Part of a small language model's weights: rotary positions, untied embeddings.
Each number is 200 + 20 x the weight over its row's rms, rounded and kept within 0 to 999. Layers, rows and columns count from 0. The size before them is the row's rms in percent of the matrix's.

# layer 11 MLP up, 704x256, rms 0.0544, rows 655-673, columns 0-127
095,173,185,205,210,199,162,208,204,159,193,145,232,193,191,190,214,195,191,211,200,198,214,191,198,190,242,228,207,204,198,251,205,163,174,220,237,173,199,232,196,173,176,184,191,214,186,193,194,226,174,199,198,219,202,227,181,198,229,207,187,181,142,214,202,211,194,186,219,189,214,199,213,179,199,186,163,239,216,191,173,200,222,185,197,191,189,216,179,222,187,220,205,229,192,200,215,189,203,186,207,178,219,212,198,210,206,200,205,205,226,202,200,176,221,198,158,164,190,198,204,203,208,227,200,231,194,204,196
100,208,195,206,187,228,231,225,208,203,192,220,191,178,215,223,184,201,225,218,213,187,208,209,195,171,204,207,183,169,202,187,219,195,192,148,165,238,200,230,211,189,166,177,197,202,193,179,198,228,209,221,179,195,194,196,222,181,179,187,219,177,194,174,184,212,203,178,192,198,185,182,166,199,189,210,197,186,206,219,207,190,178,195,208,202,203,227,214,233,207,203,200,196,180,181,238,229,211,221,181,202,235,219,177,201,182,206,206,183,241,206,170,188,208,232,205,226,195,212,181,209,213,178,157,181,247,205,184
103,202,225,198,191,219,190,207,202,184,189,206,180,216,197,199,218,216,221,178,184,166,215,191,196,186,199,225,211,175,221,195,193,213,200,215,185,217,203,202,214,190,192,177,195,166,207,207,246,199,232,236,180,185,161,218,215,189,197,202,187,221,194,222,221,235,231,194,200,196,183,218,192,240,200,203,187,200,190,192,173,224,211,232,225,219,197,212,187,211,182,188,201,174,179,229,210,192,220,196,195,230,223,195,168,186,190,207,214,192,210,174,216,169,173,197,204,189,159,199,206,195,170,248,227,205,174,209,216
098,244,194,195,184,219,182,156,197,222,215,209,227,182,204,195,179,179,244,189,235,209,226,207,196,208,199,218,225,235,218,207,177,190,199,218,182,208,203,174,196,188,182,186,208,193,185,240,162,205,191,206,202,202,165,208,206,186,223,173,222,198,233,225,189,215,172,199,187,196,206,157,192,230,200,189,207,214,159,225,201,200,220,218,193,205,226,214,190,212,189,223,180,180,215,192,181,216,205,157,189,179,221,223,231,177,201,165,190,201,175,194,211,208,205,201,185,215,192,208,175,202,227,214,218,210,165,203,164
099,197,249,219,199,162,194,198,220,196,162,189,205,232,220,184,188,201,173,221,209,156,225,203,204,213,232,156,176,154,203,201,196,187,199,172,194,154,205,234,184,231,209,197,194,185,233,181,206,194,200,222,187,221,229,181,179,202,216,197,223,217,204,178,226,191,195,218,229,177,186,198,178,204,197,215,205,210,246,228,222,205,179,189,190,217,203,205,175,189,213,229,192,207,192,198,202,199,199,195,200,206,200,213,211,186,231,187,196,198,169,201,180,193,216,210,210,212,195,191,202,212,226,182,164,198,179,184,187
102,195,151,187,242,187,207,210,199,222,220,229,187,199,209,194,175,223,199,219,228,200,200,232,159,196,178,173,201,203,188,189,232,213,180,167,213,187,241,229,181,228,199,197,188,160,225,190,193,179,222,197,154,231,178,223,178,190,219,204,200,189,226,207,222,184,205,177,233,197,172,222,222,204,192,209,175,183,179,195,215,212,211,204,230,203,204,172,241,234,178,203,191,184,188,227,184,224,187,217,208,229,185,217,177,181,210,205,166,195,218,219,188,228,218,185,202,204,244,227,172,186,190,204,201,169,225,177,182
101,211,215,213,196,196,161,209,190,203,200,219,207,193,196,183,206,168,183,251,187,223,187,201,200,212,202,166,213,206,207,214,209,173,178,187,221,228,180,240,200,217,180,188,194,209,213,202,207,237,216,158,180,196,237,199,232,159,175,177,202,191,195,199,194,208,178,215,204,193,197,204,180,201,203,200,184,180,174,220,212,203,172,205,216,225,186,226,188,185,189,192,219,191,219,202,221,219,190,229,233,215,217,197,224,193,215,228,201,190,206,212,197,164,187,206,195,191,192,209,162,202,230,214,219,197,199,248,212
100,190,213,182,197,191,217,214,191,244,165,222,236,209,185,183,226,193,210,163,153,193,213,216,181,229,205,220,197,200,171,191,213,150,177,198,187,208,209,201,215,174,192,191,202,218,207,216,199,184,219,177,216,184,211,194,233,190,183,172,222,164,181,147,199,175,175,190,210,203,196,168,179,174,202,157,179,213,216,181,205,207,218,192,199,211,192,144,217,204,196,191,200,210,186,201,185,211,227,224,225,172,205,213,196,216,160,230,228,237,186,185,197,192,198,218,202,181,203,214,222,173,207,185,217,226,227,178,197
110,217,208,232,233,183,223,233,201,255,228,197,243,202,207,186,217,193,191,211,202,183,194,202,194,194,218,190,198,160,185,222,234,186,161,178,193,213,190,194,182,211,197,195,176,209,212,196,229,213,188,197,189,220,213,215,216,206,171,212,156,186,216,208,199,216,184,191,185,193,211,202,213,186,197,168,203,223,203,197,216,185,198,208,179,179,246,228,215,179,207,194,218,193,197,209,218,190,229,146,207,201,230,194,177,192,191,195,237,222,200,235,230,189,156,203,232,174,181,203,186,194,164,208,183,205,199,197,192
095,192,211,194,193,196,191,191,196,198,241,170,166,176,227,199,165,165,212,227,193,183,223,197,161,201,172,208,202,205,239,211,194,218,226,222,203,208,185,203,227,191,165,205,187,201,213,171,202,186,191,203,196,206,221,192,193,233,162,213,215,170,228,230,213,164,184,207,224,258,198,174,228,200,185,187,212,182,218,216,220,186,201,181,173,190,222,215,187,188,228,215,225,213,191,197,175,182,185,204,213,218,222,174,207,180,244,235,164,161,205,245,198,220,216,207,171,228,204,214,206,217,221,199,175,225,185,215,219
102,220,206,160,180,186,210,209,204,198,186,218,199,206,206,195,186,185,188,195,211,201,204,182,182,190,172,209,214,184,195,227,198,226,224,167,199,204,198,218,217,190,228,214,200,193,222,201,211,194,199,184,203,192,224,161,206,186,219,191,172,175,195,167,193,206,230,188,193,234,209,191,229,219,207,178,228,200,179,216,193,190,175,199,194,198,215,181,177,190,163,185,217,209,191,185,193,223,204,204,206,196,193,196,173,179,181,192,200,199,205,197,195,163,204,228,209,193,237,189,205,176,204,177,183,156,160,231,180
093,176,194,227,210,217,225,212,190,172,155,205,237,200,207,195,208,235,204,219,203,200,209,195,207,198,183,225,190,224,199,215,209,170,197,193,186,198,188,235,202,221,205,199,217,197,199,199,208,224,204,197,156,219,211,195,183,230,200,201,195,197,199,196,198,181,171,228,187,213,215,169,191,223,194,206,218,208,204,199,192,195,198,184,245,202,193,254,169,192,207,164,238,223,196,201,202,221,161,202,188,186,179,227,225,245,181,208,195,191,198,187,202,163,184,192,203,222,159,166,182,186,166,202,177,165,213,182,217
100,228,191,216,196,213,199,212,186,220,218,226,231,223,159,173,186,208,197,198,209,206,167,222,193,234,211,220,221,178,183,187,192,182,222,207,180,163,215,173,217,234,165,192,188,189,179,222,188,194,201,207,178,163,184,219,194,236,177,187,213,173,195,192,197,187,215,203,211,215,219,205,235,221,207,197,189,188,191,228,221,210,214,165,195,197,179,175,197,225,200,202,178,218,192,209,142,183,200,170,186,178,197,193,177,194,209,180,207,221,200,173,196,210,212,208,220,206,246,199,228,214,223,213,186,219,191,233,166
106,186,176,213,198,211,209,194,169,194,166,207,216,211,216,193,195,189,180,203,186,202,228,191,230,191,184,215,160,215,208,195,228,265,185,206,217,175,155,184,207,210,220,197,203,191,230,201,231,212,166,226,155,193,202,218,216,190,213,201,225,233,152,216,214,191,226,189,211,231,204,219,212,222,188,240,218,168,219,171,207,193,204,229,199,177,194,213,197,180,206,198,217,170,188,198,188,204,164,189,182,201,180,199,196,172,192,199,207,217,215,176,203,186,151,191,208,233,200,228,230,209,200,131,164,189,229,171,173
094,210,209,176,228,219,192,184,204,217,178,205,222,219,205,170,211,171,176,223,213,199,192,208,189,221,211,213,163,223,203,184,222,196,192,219,246,209,187,205,179,210,163,187,204,157,211,189,217,227,220,239,215,191,180,224,199,178,187,190,177,219,219,204,202,187,204,203,199,167,198,213,199,221,203,207,201,172,188,198,216,174,169,201,187,221,172,174,195,213,251,183,224,185,172,159,184,222,205,188,184,159,199,242,210,218,179,201,220,213,247,219,187,175,215,195,209,171,173,166,174,195,215,177,214,187,196,171,197
102,204,201,192,156,185,206,189,209,215,230,210,194,221,219,194,211,195,199,203,217,203,183,209,193,196,184,198,231,200,238,217,205,208,215,199,212,192,165,220,177,203,186,206,188,205,235,200,204,190,234,243,186,179,174,162,183,195,199,174,224,191,213,188,228,179,192,198,200,202,199,197,192,211,217,213,181,201,211,189,189,211,202,183,220,218,179,169,219,182,184,171,231,222,204,239,192,211,201,241,168,234,181,208,204,209,198,196,205,196,213,193,202,188,220,217,218,221,178,192,185,224,160,186,164,186,191,212,207
101,199,202,199,180,196,179,192,167,216,187,198,207,178,184,202,222,164,212,188,193,204,208,199,168,221,173,214,237,201,194,229,153,194,163,213,216,201,213,176,202,210,174,226,208,214,188,213,201,195,233,199,193,190,218,193,177,226,199,215,254,195,177,224,193,204,189,195,161,204,199,213,194,172,207,194,185,225,172,180,203,198,242,159,184,231,193,204,162,164,179,242,220,211,195,179,185,202,224,202,222,224,228,189,202,179,194,199,208,172,190,207,199,198,230,214,170,219,205,212,196,220,224,231,207,199,229,244,222
101,202,225,238,209,186,204,188,211,182,192,184,175,222,199,230,195,163,210,189,206,199,213,203,183,206,226,183,179,214,194,218,175,189,193,194,202,183,198,211,229,174,202,220,200,169,203,194,188,172,220,219,190,207,148,202,201,198,217,189,205,173,177,200,217,197,195,202,173,230,193,190,206,198,197,158,206,195,176,156,198,188,177,207,185,193,206,218,228,183,205,179,206,201,213,208,199,173,254,195,198,205,175,223,226,182,208,190,210,186,166,220,208,242,195,219,216,200,211,212,233,185,230,177,162,199,212,218,175
105,195,190,171,194,199,192,213,188,184,194,236,180,223,206,169,166,190,198,187,180,215,193,221,216,182,193,212,225,242,202,200,171,203,187,202,213,187,206,207,217,240,200,193,195,210,188,186,212,227,233,196,217,174,220,181,193,216,204,172,181,158,231,200,223,171,202,197,173,189,218,196,191,210,217,206,157,173,211,228,205,203,224,215,218,233,215,178,214,223,188,187,194,190,198,191,230,180,206,221,200,220,178,211,191,182,183,199,206,228,231,162,168,232,216,224,191,192,213,174,191,185,211,180,191,167,237,216,175
# layer 11 MLP down (transposed), 704x256, rms 0.0519, rows 655-672, columns 0-127
097,187,160,209,204,167,210,199,232,183,187,210,195,174,195,228,199,164,177,205,234,184,160,169,219,193,195,208,165,199,217,210,200,214,197,225,191,197,247,183,220,168,188,250,228,186,236,222,177,180,212,169,210,189,214,239,161,199,189,178,188,205,186,210,201,200,219,199,193,198,212,190,193,239,181,221,207,194,170,180,195,218,216,202,210,217,204,157,205,195,192,228,190,154,207,195,158,238,214,186,201,188,198,202,164,210,196,225,196,189,183,183,214,212,198,193,186,193,186,235,195,189,252,234,183,220,216,199,209
097,214,192,214,211,203,221,187,213,194,171,203,182,206,205,213,190,199,186,224,216,185,199,182,191,198,175,216,170,200,165,208,194,172,212,208,182,192,184,175,184,177,212,228,196,197,221,209,168,223,207,241,177,189,188,225,231,190,215,231,199,218,161,203,206,215,174,203,197,211,205,187,188,200,199,193,203,198,212,198,212,206,211,186,231,214,177,183,182,199,193,199,202,223,127,184,230,195,199,224,230,215,148,173,174,201,196,175,230,216,246,203,170,198,201,260,184,216,195,192,172,201,216,166,214,243,186,200,166
102,174,187,168,241,195,201,182,189,182,151,199,184,199,174,233,204,174,205,184,173,167,209,203,207,175,206,156,208,241,196,187,239,164,185,202,188,163,235,195,224,222,210,216,214,213,214,218,194,192,235,220,206,192,219,214,222,241,215,207,195,216,208,216,209,235,222,217,195,223,209,183,186,223,251,203,217,178,202,184,186,202,199,188,166,215,222,210,184,203,188,185,194,262,200,171,206,178,181,168,216,214,219,183,188,188,185,155,190,212,222,229,197,225,162,182,227,171,195,211,215,178,196,207,188,178,198,180,187
099,214,173,199,188,197,198,201,177,212,187,204,183,227,239,195,228,197,211,235,176,191,197,209,187,226,205,207,202,178,178,172,156,198,151,205,202,209,186,207,206,197,197,179,177,201,177,224,207,222,200,176,189,235,167,212,216,194,232,183,224,212,203,193,173,175,189,217,200,182,212,184,198,188,192,202,204,200,183,227,168,172,223,216,218,202,224,211,197,228,187,205,208,200,189,226,194,174,197,214,215,219,222,181,164,189,205,255,195,211,190,217,180,207,168,162,196,187,177,211,214,195,221,215,197,241,201,185,195
102,231,238,203,203,178,190,206,237,205,166,193,215,202,218,191,191,183,171,221,239,189,159,229,187,213,195,173,188,170,199,194,160,207,203,222,190,177,208,223,206,220,207,186,214,184,208,201,206,247,229,211,194,229,192,215,189,174,201,211,169,220,216,196,175,185,189,210,194,249,203,213,209,211,206,222,182,209,190,186,219,210,156,180,216,215,207,224,206,196,162,196,186,199,219,228,171,211,203,217,211,213,167,191,203,166,196,234,204,192,191,226,199,212,204,171,228,196,189,165,203,204,238,199,198,182,171,180,194
103,190,189,195,206,216,169,202,230,193,195,221,192,196,192,211,195,191,201,208,215,187,170,240,214,211,198,180,203,171,192,157,216,186,193,200,184,238,204,216,235,210,225,202,171,215,208,199,206,207,243,184,191,165,237,206,207,181,180,202,218,219,190,187,191,180,225,217,215,175,216,223,234,202,197,253,208,199,186,224,234,211,158,221,198,229,172,186,230,190,213,182,206,235,204,230,208,195,177,245,217,201,195,192,212,205,215,192,164,174,208,229,208,196,184,171,179,243,207,193,208,190,201,204,235,187,209,197,230
103,211,217,181,180,155,188,183,195,212,195,197,186,248,225,216,190,218,204,221,219,167,192,173,186,202,167,223,222,228,223,215,221,212,174,207,236,208,185,212,230,169,229,182,179,201,206,223,238,240,196,204,158,207,203,209,209,203,201,192,212,199,213,198,206,197,187,235,199,230,178,207,166,192,192,241,183,191,198,248,184,224,187,186,194,220,178,214,218,179,196,173,257,186,198,191,220,245,192,187,200,172,187,212,192,213,243,236,201,150,192,171,211,189,184,191,168,190,215,160,135,222,180,201,212,202,215,218,187
103,212,200,157,225,228,193,231,193,223,189,210,218,204,181,195,206,216,202,204,203,198,197,212,206,188,212,206,181,232,216,212,147,217,174,240,211,186,210,199,258,180,225,157,228,209,225,226,223,212,201,227,220,198,196,210,204,216,176,184,195,186,193,200,179,206,166,182,182,191,200,211,187,181,179,204,189,179,183,252,246,200,192,223,198,194,200,221,194,222,186,216,211,215,183,205,237,203,198,222,206,209,184,207,193,188,139,227,187,230,179,219,225,185,212,221,159,178,182,177,206,201,198,203,191,209,198,204,235
105,210,198,212,207,193,211,170,191,220,196,159,205,185,193,191,192,180,165,197,202,216,192,168,198,217,199,209,196,168,184,234,187,185,193,190,183,218,200,190,201,190,198,174,247,193,166,198,205,186,175,191,192,205,216,207,197,223,214,219,186,206,210,194,221,173,190,204,191,189,196,192,200,239,190,149,218,214,196,181,167,207,191,204,214,201,215,164,218,175,158,222,186,202,161,196,229,206,226,219,179,208,243,238,214,187,196,194,221,202,194,236,187,149,172,213,200,182,202,199,201,145,184,188,182,203,221,193,229
095,228,222,200,168,176,191,238,205,193,220,203,200,196,177,215,175,190,183,201,186,216,181,180,225,219,259,169,217,168,223,239,217,197,190,183,226,216,212,190,180,205,205,218,198,191,213,196,200,188,199,215,174,194,208,215,227,166,235,207,230,210,175,185,196,196,194,194,186,166,205,219,188,200,206,180,210,167,227,178,228,230,212,190,200,244,182,155,223,171,220,205,167,219,189,242,189,211,191,172,194,202,225,186,198,214,158,197,188,221,178,200,233,192,213,186,194,212,223,194,185,178,177,239,244,188,216,186,207
101,193,184,173,227,193,189,245,212,210,184,200,199,189,193,176,201,198,244,180,199,212,205,222,197,198,192,187,208,184,225,173,207,195,167,182,174,241,190,197,178,202,189,195,183,219,198,204,179,201,159,209,212,179,196,187,227,185,224,200,190,204,193,202,171,179,185,199,212,186,204,244,238,189,205,209,219,203,194,237,203,214,196,212,168,220,232,201,215,192,200,189,210,205,204,214,195,169,164,214,209,190,195,192,204,200,228,158,228,233,219,218,214,183,198,198,203,194,156,210,214,200,180,219,180,223,210,219,174
097,208,228,205,216,185,223,215,186,207,247,198,196,210,202,217,201,226,210,220,200,209,246,160,166,216,182,193,173,190,203,176,193,207,207,217,188,207,171,197,200,227,196,168,200,200,219,198,213,218,174,205,211,221,219,227,195,186,194,156,186,189,202,211,177,207,187,181,192,211,185,225,214,188,178,204,216,186,175,186,181,173,155,236,200,191,191,197,211,192,183,181,210,194,220,198,184,209,182,186,186,215,232,212,186,174,204,200,186,207,226,211,187,219,221,205,207,190,182,254,174,168,218,165,197,203,185,237,194
100,210,227,218,139,221,196,238,208,234,172,209,227,204,215,213,202,197,174,211,200,187,205,201,186,166,196,191,196,177,199,217,198,219,194,200,175,189,215,212,218,215,197,222,152,218,191,231,198,190,232,210,198,211,209,190,185,218,152,204,212,187,174,224,196,233,159,239,244,203,211,191,196,225,223,210,201,196,230,212,195,198,195,172,211,225,216,175,170,185,205,198,192,191,175,204,177,212,201,189,194,205,165,194,188,193,224,230,174,213,207,204,212,201,188,225,185,236,215,201,208,226,193,178,195,221,217,182,188
107,198,227,194,209,149,181,215,203,215,196,200,196,173,172,225,211,174,195,199,172,185,211,204,238,212,198,237,189,179,188,189,165,170,185,183,216,190,201,201,166,207,216,192,198,194,223,213,185,223,207,214,216,202,215,191,205,202,191,202,194,189,167,199,157,236,193,202,212,210,202,197,172,194,163,215,195,184,231,198,200,237,190,186,209,175,195,204,209,260,210,182,208,179,205,179,236,223,177,178,175,193,179,239,191,185,203,216,246,194,199,218,193,205,200,201,219,183,218,238,204,200,190,167,227,177,191,209,194
092,203,185,201,189,175,214,196,190,186,218,186,203,184,206,239,176,219,236,198,175,191,231,230,195,206,208,203,218,183,210,180,178,175,196,191,163,179,182,191,172,210,176,200,207,215,181,216,185,170,200,200,162,188,198,217,220,243,182,232,239,193,186,211,184,209,204,198,189,225,212,194,203,185,199,194,220,203,191,183,186,229,226,170,239,185,207,199,210,206,148,191,191,207,219,213,201,172,200,201,162,234,230,182,175,188,190,186,202,200,140,185,224,226,195,229,190,235,177,228,204,223,219,166,201,191,171,189,170
107,211,222,251,190,232,209,184,213,174,212,170,195,162,214,188,229,206,205,200,203,204,200,189,193,197,239,207,195,196,210,189,196,223,221,210,235,191,150,174,179,185,203,217,173,188,224,179,152,211,224,219,226,172,202,192,236,218,188,174,218,164,222,198,197,228,192,190,184,210,180,214,223,221,260,217,197,183,224,180,166,203,188,178,201,203,205,191,186,231,176,189,192,198,168,210,215,194,215,217,189,188,160,219,204,180,282,221,189,182,204,221,203,208,195,196,226,234,196,218,157,207,166,195,200,210,229,189,228
101,221,199,162,213,204,218,201,245,196,216,225,203,207,201,170,231,184,226,204,199,216,211,183,209,184,199,173,201,236,180,200,228,213,199,180,218,183,193,194,167,239,211,158,197,192,224,168,177,175,208,253,180,130,177,231,176,216,173,166,214,181,206,211,187,222,201,242,183,201,209,202,186,208,178,183,164,206,203,181,193,202,210,234,220,194,229,211,205,206,201,208,217,213,256,226,214,173,230,211,213,191,225,196,212,233,220,172,213,191,221,219,190,170,187,163,180,181,175,230,181,222,183,196,215,198,194,191,198
103,204,192,192,192,209,162,209,204,187,221,171,191,171,191,183,207,195,182,188,212,203,250,204,212,183,169,196,223,151,199,217,196,197,185,219,188,195,161,200,191,215,179,213,157,187,214,219,175,202,195,204,196,207,219,218,190,191,170,166,206,171,193,160,167,206,222,224,208,168,220,181,213,202,236,182,167,173,191,240,215,209,194,246,174,213,193,210,203,204,189,204,224,218,181,207,200,215,172,219,180,200,179,211,200,226,210,213,243,226,203,238,231,209,220,230,174,194,215,158,192,210,179,221,203,211,221,180,175
# layer 11 MLP gate, 704x256, rms 0.0568, rows 656-673, columns 0-127
100,223,206,224,215,212,176,222,216,181,160,156,215,212,226,150,215,191,198,174,192,197,215,171,167,181,176,163,211,216,169,175,215,191,221,218,217,224,198,185,229,213,205,209,207,230,189,209,226,241,249,199,231,175,188,185,202,204,241,201,191,214,183,212,217,169,173,204,218,215,206,174,192,188,208,224,178,183,182,238,240,198,225,200,199,225,229,187,185,216,233,173,169,205,200,185,210,223,191,219,171,222,170,181,205,211,192,199,164,189,220,175,190,186,189,186,175,181,216,197,190,221,211,214,219,183,225,176,184
105,223,199,208,188,191,194,190,183,207,182,183,210,152,158,213,182,192,185,205,234,180,221,224,208,207,194,167,222,215,215,218,219,199,211,206,224,198,227,205,184,231,230,174,184,200,194,173,205,201,222,204,186,192,223,210,181,207,167,225,204,227,198,202,196,218,223,205,177,215,195,152,240,186,199,199,247,183,204,200,161,209,195,181,203,183,235,204,213,192,242,233,222,212,176,194,189,205,219,194,195,196,192,214,214,196,240,209,191,204,170,208,182,224,226,247,209,178,198,239,191,221,175,199,206,214,211,191,208
104,184,204,189,200,187,208,235,204,182,201,215,171,212,220,204,189,198,230,165,165,194,180,173,175,174,219,201,195,181,212,218,206,197,221,187,170,148,211,197,206,219,227,198,193,254,193,172,208,186,204,200,192,205,214,173,173,215,218,204,217,197,182,180,227,222,204,220,201,195,212,164,199,190,200,215,177,208,189,197,200,179,187,203,208,200,225,187,203,202,235,202,196,201,205,191,156,188,168,177,218,207,177,187,196,176,205,206,197,204,198,244,234,212,225,203,196,205,179,166,193,220,193,221,196,215,237,211,184
098,202,222,214,212,197,185,206,195,197,197,207,178,196,225,183,180,190,199,215,178,204,215,192,205,167,211,206,170,185,203,182,207,192,193,205,203,208,203,167,213,207,209,221,184,189,189,204,205,179,158,160,189,186,199,226,190,203,196,209,208,194,196,172,209,220,237,219,221,147,147,184,209,191,187,193,237,218,237,212,187,227,242,187,215,198,202,208,160,168,227,222,192,186,195,199,209,177,169,190,184,212,212,206,218,229,186,152,194,214,196,219,210,210,201,208,194,191,187,195,217,227,216,211,179,263,197,188,186
101,178,197,210,206,236,242,176,182,159,203,186,190,175,208,219,219,216,212,196,188,202,187,236,216,209,229,178,196,199,211,204,195,173,183,183,187,197,210,203,228,207,185,215,185,209,213,210,205,193,196,183,242,181,197,216,180,230,208,204,210,189,219,204,189,204,199,192,220,210,209,194,211,165,177,241,205,178,153,204,175,219,177,189,203,200,227,169,228,171,199,174,203,206,189,201,181,181,155,222,184,225,188,208,226,222,145,190,174,197,192,213,186,196,196,208,218,196,193,249,208,240,186,204,202,207,180,176,181
095,166,174,202,198,211,184,204,228,211,212,196,179,200,214,184,208,206,217,205,176,223,198,203,216,235,192,257,164,211,215,214,190,185,202,188,222,225,220,161,231,172,188,178,212,218,175,190,212,195,162,226,220,237,219,195,169,190,215,197,165,214,198,208,210,194,223,185,192,211,187,157,213,214,203,248,220,225,230,206,214,191,206,174,170,198,193,200,211,196,201,185,233,199,209,162,191,154,194,198,231,188,177,210,174,194,196,166,207,219,198,194,218,198,192,197,223,155,184,197,202,201,170,195,232,204,221,222,186
101,231,221,208,205,200,179,196,234,173,236,184,160,179,161,211,215,200,182,211,199,198,227,231,232,252,199,218,227,220,195,180,192,196,207,221,208,212,202,188,175,213,195,231,188,209,204,191,201,216,191,195,190,206,186,214,183,182,184,225,222,213,204,228,197,179,179,198,203,193,197,204,181,172,208,227,209,216,178,210,183,221,175,187,209,211,203,180,219,238,211,213,195,223,188,139,214,229,169,206,197,197,219,216,202,210,201,216,215,229,170,184,198,178,184,218,183,173,216,238,216,205,167,160,223,194,167,201,177
104,198,184,196,166,206,207,237,218,187,192,193,198,204,218,190,227,184,236,199,198,169,252,195,237,190,206,187,200,224,218,185,186,178,210,188,243,225,191,223,201,221,184,210,198,197,180,211,198,189,194,230,193,238,189,171,211,196,203,164,206,190,232,185,202,199,207,176,233,193,186,210,167,168,210,214,182,219,202,183,211,174,204,179,173,216,199,207,170,237,208,205,205,202,194,184,208,180,158,167,200,211,154,187,213,193,208,174,160,214,204,193,200,196,203,180,197,208,196,227,237,240,188,219,205,192,199,171,180
102,200,206,182,185,206,199,215,208,224,174,199,184,226,187,188,220,177,204,179,202,208,190,190,210,183,232,202,249,218,187,155,205,198,239,239,203,218,213,198,205,175,213,228,217,210,193,180,201,185,194,211,245,197,165,210,206,199,201,206,196,240,136,172,178,176,186,212,206,160,189,245,244,178,218,191,195,206,192,190,190,186,212,191,219,188,190,180,209,177,204,194,180,183,192,234,167,204,199,178,195,191,193,230,212,223,195,156,223,204,220,198,187,239,186,207,191,186,211,171,191,216,240,198,200,212,204,170,184
100,196,215,215,207,183,252,180,245,186,189,220,234,201,211,180,174,206,204,219,213,157,232,233,198,200,218,188,201,195,207,188,180,223,176,237,226,245,211,196,244,222,192,217,196,195,179,199,199,191,189,197,219,206,186,207,179,215,222,225,187,222,194,228,217,172,145,186,193,248,197,182,193,173,201,201,193,174,193,180,186,208,200,216,211,231,174,200,202,226,189,199,221,185,191,185,197,178,216,211,198,200,224,195,209,199,203,215,183,180,196,190,184,234,162,192,203,186,219,198,271,178,190,191,219,184,193,146,203
095,205,194,185,181,198,212,209,208,190,227,215,218,181,173,187,216,195,182,222,213,207,187,231,173,197,227,202,235,225,179,194,241,172,177,188,192,190,157,211,179,210,175,178,175,199,192,216,169,202,189,187,237,215,198,195,206,189,213,178,170,224,187,241,177,186,145,205,231,218,204,186,168,238,213,213,213,216,169,184,209,224,185,230,185,220,216,162,230,210,187,184,194,210,201,224,200,241,194,196,193,188,195,191,183,174,183,162,190,195,210,205,197,204,200,171,211,176,198,233,223,192,183,193,213,179,182,197,196
102,187,174,166,190,181,195,198,182,192,206,202,184,200,200,170,185,208,214,136,193,182,238,203,172,189,179,207,221,232,225,209,203,204,176,195,230,191,198,182,199,183,192,187,188,187,185,247,211,209,200,218,206,232,170,154,190,181,185,232,195,221,214,186,224,193,191,197,245,189,189,149,192,220,218,173,188,188,197,238,158,152,224,191,209,201,207,202,186,199,220,230,188,205,198,180,150,207,220,178,201,231,196,208,191,185,169,207,179,186,210,157,205,230,222,198,191,195,198,213,181,214,181,186,224,207,201,200,224
117,238,184,195,205,224,233,193,200,173,185,225,207,234,211,215,191,182,228,199,193,202,200,214,194,237,214,176,210,168,206,207,175,234,189,241,187,211,211,214,250,149,171,192,168,199,181,176,195,189,181,165,202,166,191,205,191,152,157,194,184,215,230,203,233,191,209,178,196,203,223,181,224,196,214,220,215,192,182,194,189,184,206,189,220,210,186,190,256,197,199,227,206,213,196,200,159,221,220,174,170,199,214,180,192,240,193,171,194,194,201,211,187,192,216,227,238,174,195,203,196,176,195,221,212,232,201,180,186
102,194,188,181,221,222,184,194,202,196,188,187,258,211,180,185,200,200,191,210,202,210,173,176,202,190,179,171,196,194,210,195,225,232,181,229,249,209,179,179,192,201,188,168,199,188,212,180,215,215,211,223,207,198,195,217,198,190,221,172,176,207,174,190,215,221,180,221,176,191,205,195,190,195,211,200,187,178,210,196,206,175,188,210,180,227,182,227,233,206,230,217,240,189,200,225,233,179,204,237,224,179,190,212,208,189,181,183,193,205,221,218,169,195,186,210,208,168,221,188,233,215,189,211,212,204,219,209,190
111,168,197,172,194,227,196,211,220,203,232,208,173,178,191,216,185,198,218,160,206,203,210,241,210,185,203,189,208,214,199,217,206,199,211,222,219,199,200,161,176,224,197,178,185,220,187,214,229,197,201,188,214,190,191,178,228,163,154,225,166,211,204,171,208,198,185,194,241,179,201,190,204,172,209,189,214,208,194,201,222,200,224,175,181,194,188,206,207,183,210,212,215,160,179,196,168,183,224,193,222,223,226,209,214,198,163,183,190,196,216,194,189,222,177,196,169,179,221,190,173,206,219,204,210,219,212,195,208
101,172,205,206,190,193,180,219,201,204,239,213,222,209,194,195,178,201,194,211,151,193,169,192,211,195,210,179,204,204,198,220,210,169,174,245,212,195,211,273,182,175,201,191,203,236,214,192,196,208,182,188,197,223,227,178,216,183,236,207,223,210,165,192,238,182,189,221,175,216,170,201,203,181,189,192,211,196,196,202,194,228,230,188,242,203,196,190,173,214,196,235,192,196,185,167,234,181,197,222,204,195,165,167,184,182,216,154,186,189,181,199,185,220,180,183,180,182,187,182,202,181,212,221,224,196,191,206,202
103,188,226,182,197,207,172,205,187,172,193,202,216,181,189,214,205,199,191,237,214,191,215,172,194,209,218,193,181,178,196,206,224,181,248,188,184,229,182,168,188,211,195,194,171,206,199,195,200,224,203,202,211,182,211,186,180,228,192,205,237,156,179,210,216,222,187,190,175,184,154,194,187,143,210,206,237,207,219,182,204,219,201,198,218,189,228,183,197,189,202,176,217,219,194,189,188,202,192,222,200,221,160,203,217,192,217,199,220,215,199,206,198,193,226,204,201,193,212,194,161,200,215,187,205,189,207,199,200
104,187,191,196,151,216,176,193,175,215,196,172,230,176,188,223,188,214,186,223,205,188,207,202,192,189,211,179,227,197,201,197,245,177,208,229,223,202,174,198,154,201,158,211,185,205,197,197,230,171,204,186,227,200,209,201,195,178,170,202,218,213,239,196,180,235,193,225,183,234,182,192,205,199,218,190,211,212,215,185,192,192,206,204,202,222,202,189,205,197,213,195,223,179,200,180,231,224,211,214,173,188,192,215,207,199,202,209,206,211,209,201,200,156,228,219,198,175,195,257,167,212,182,237,198,198,216,203,212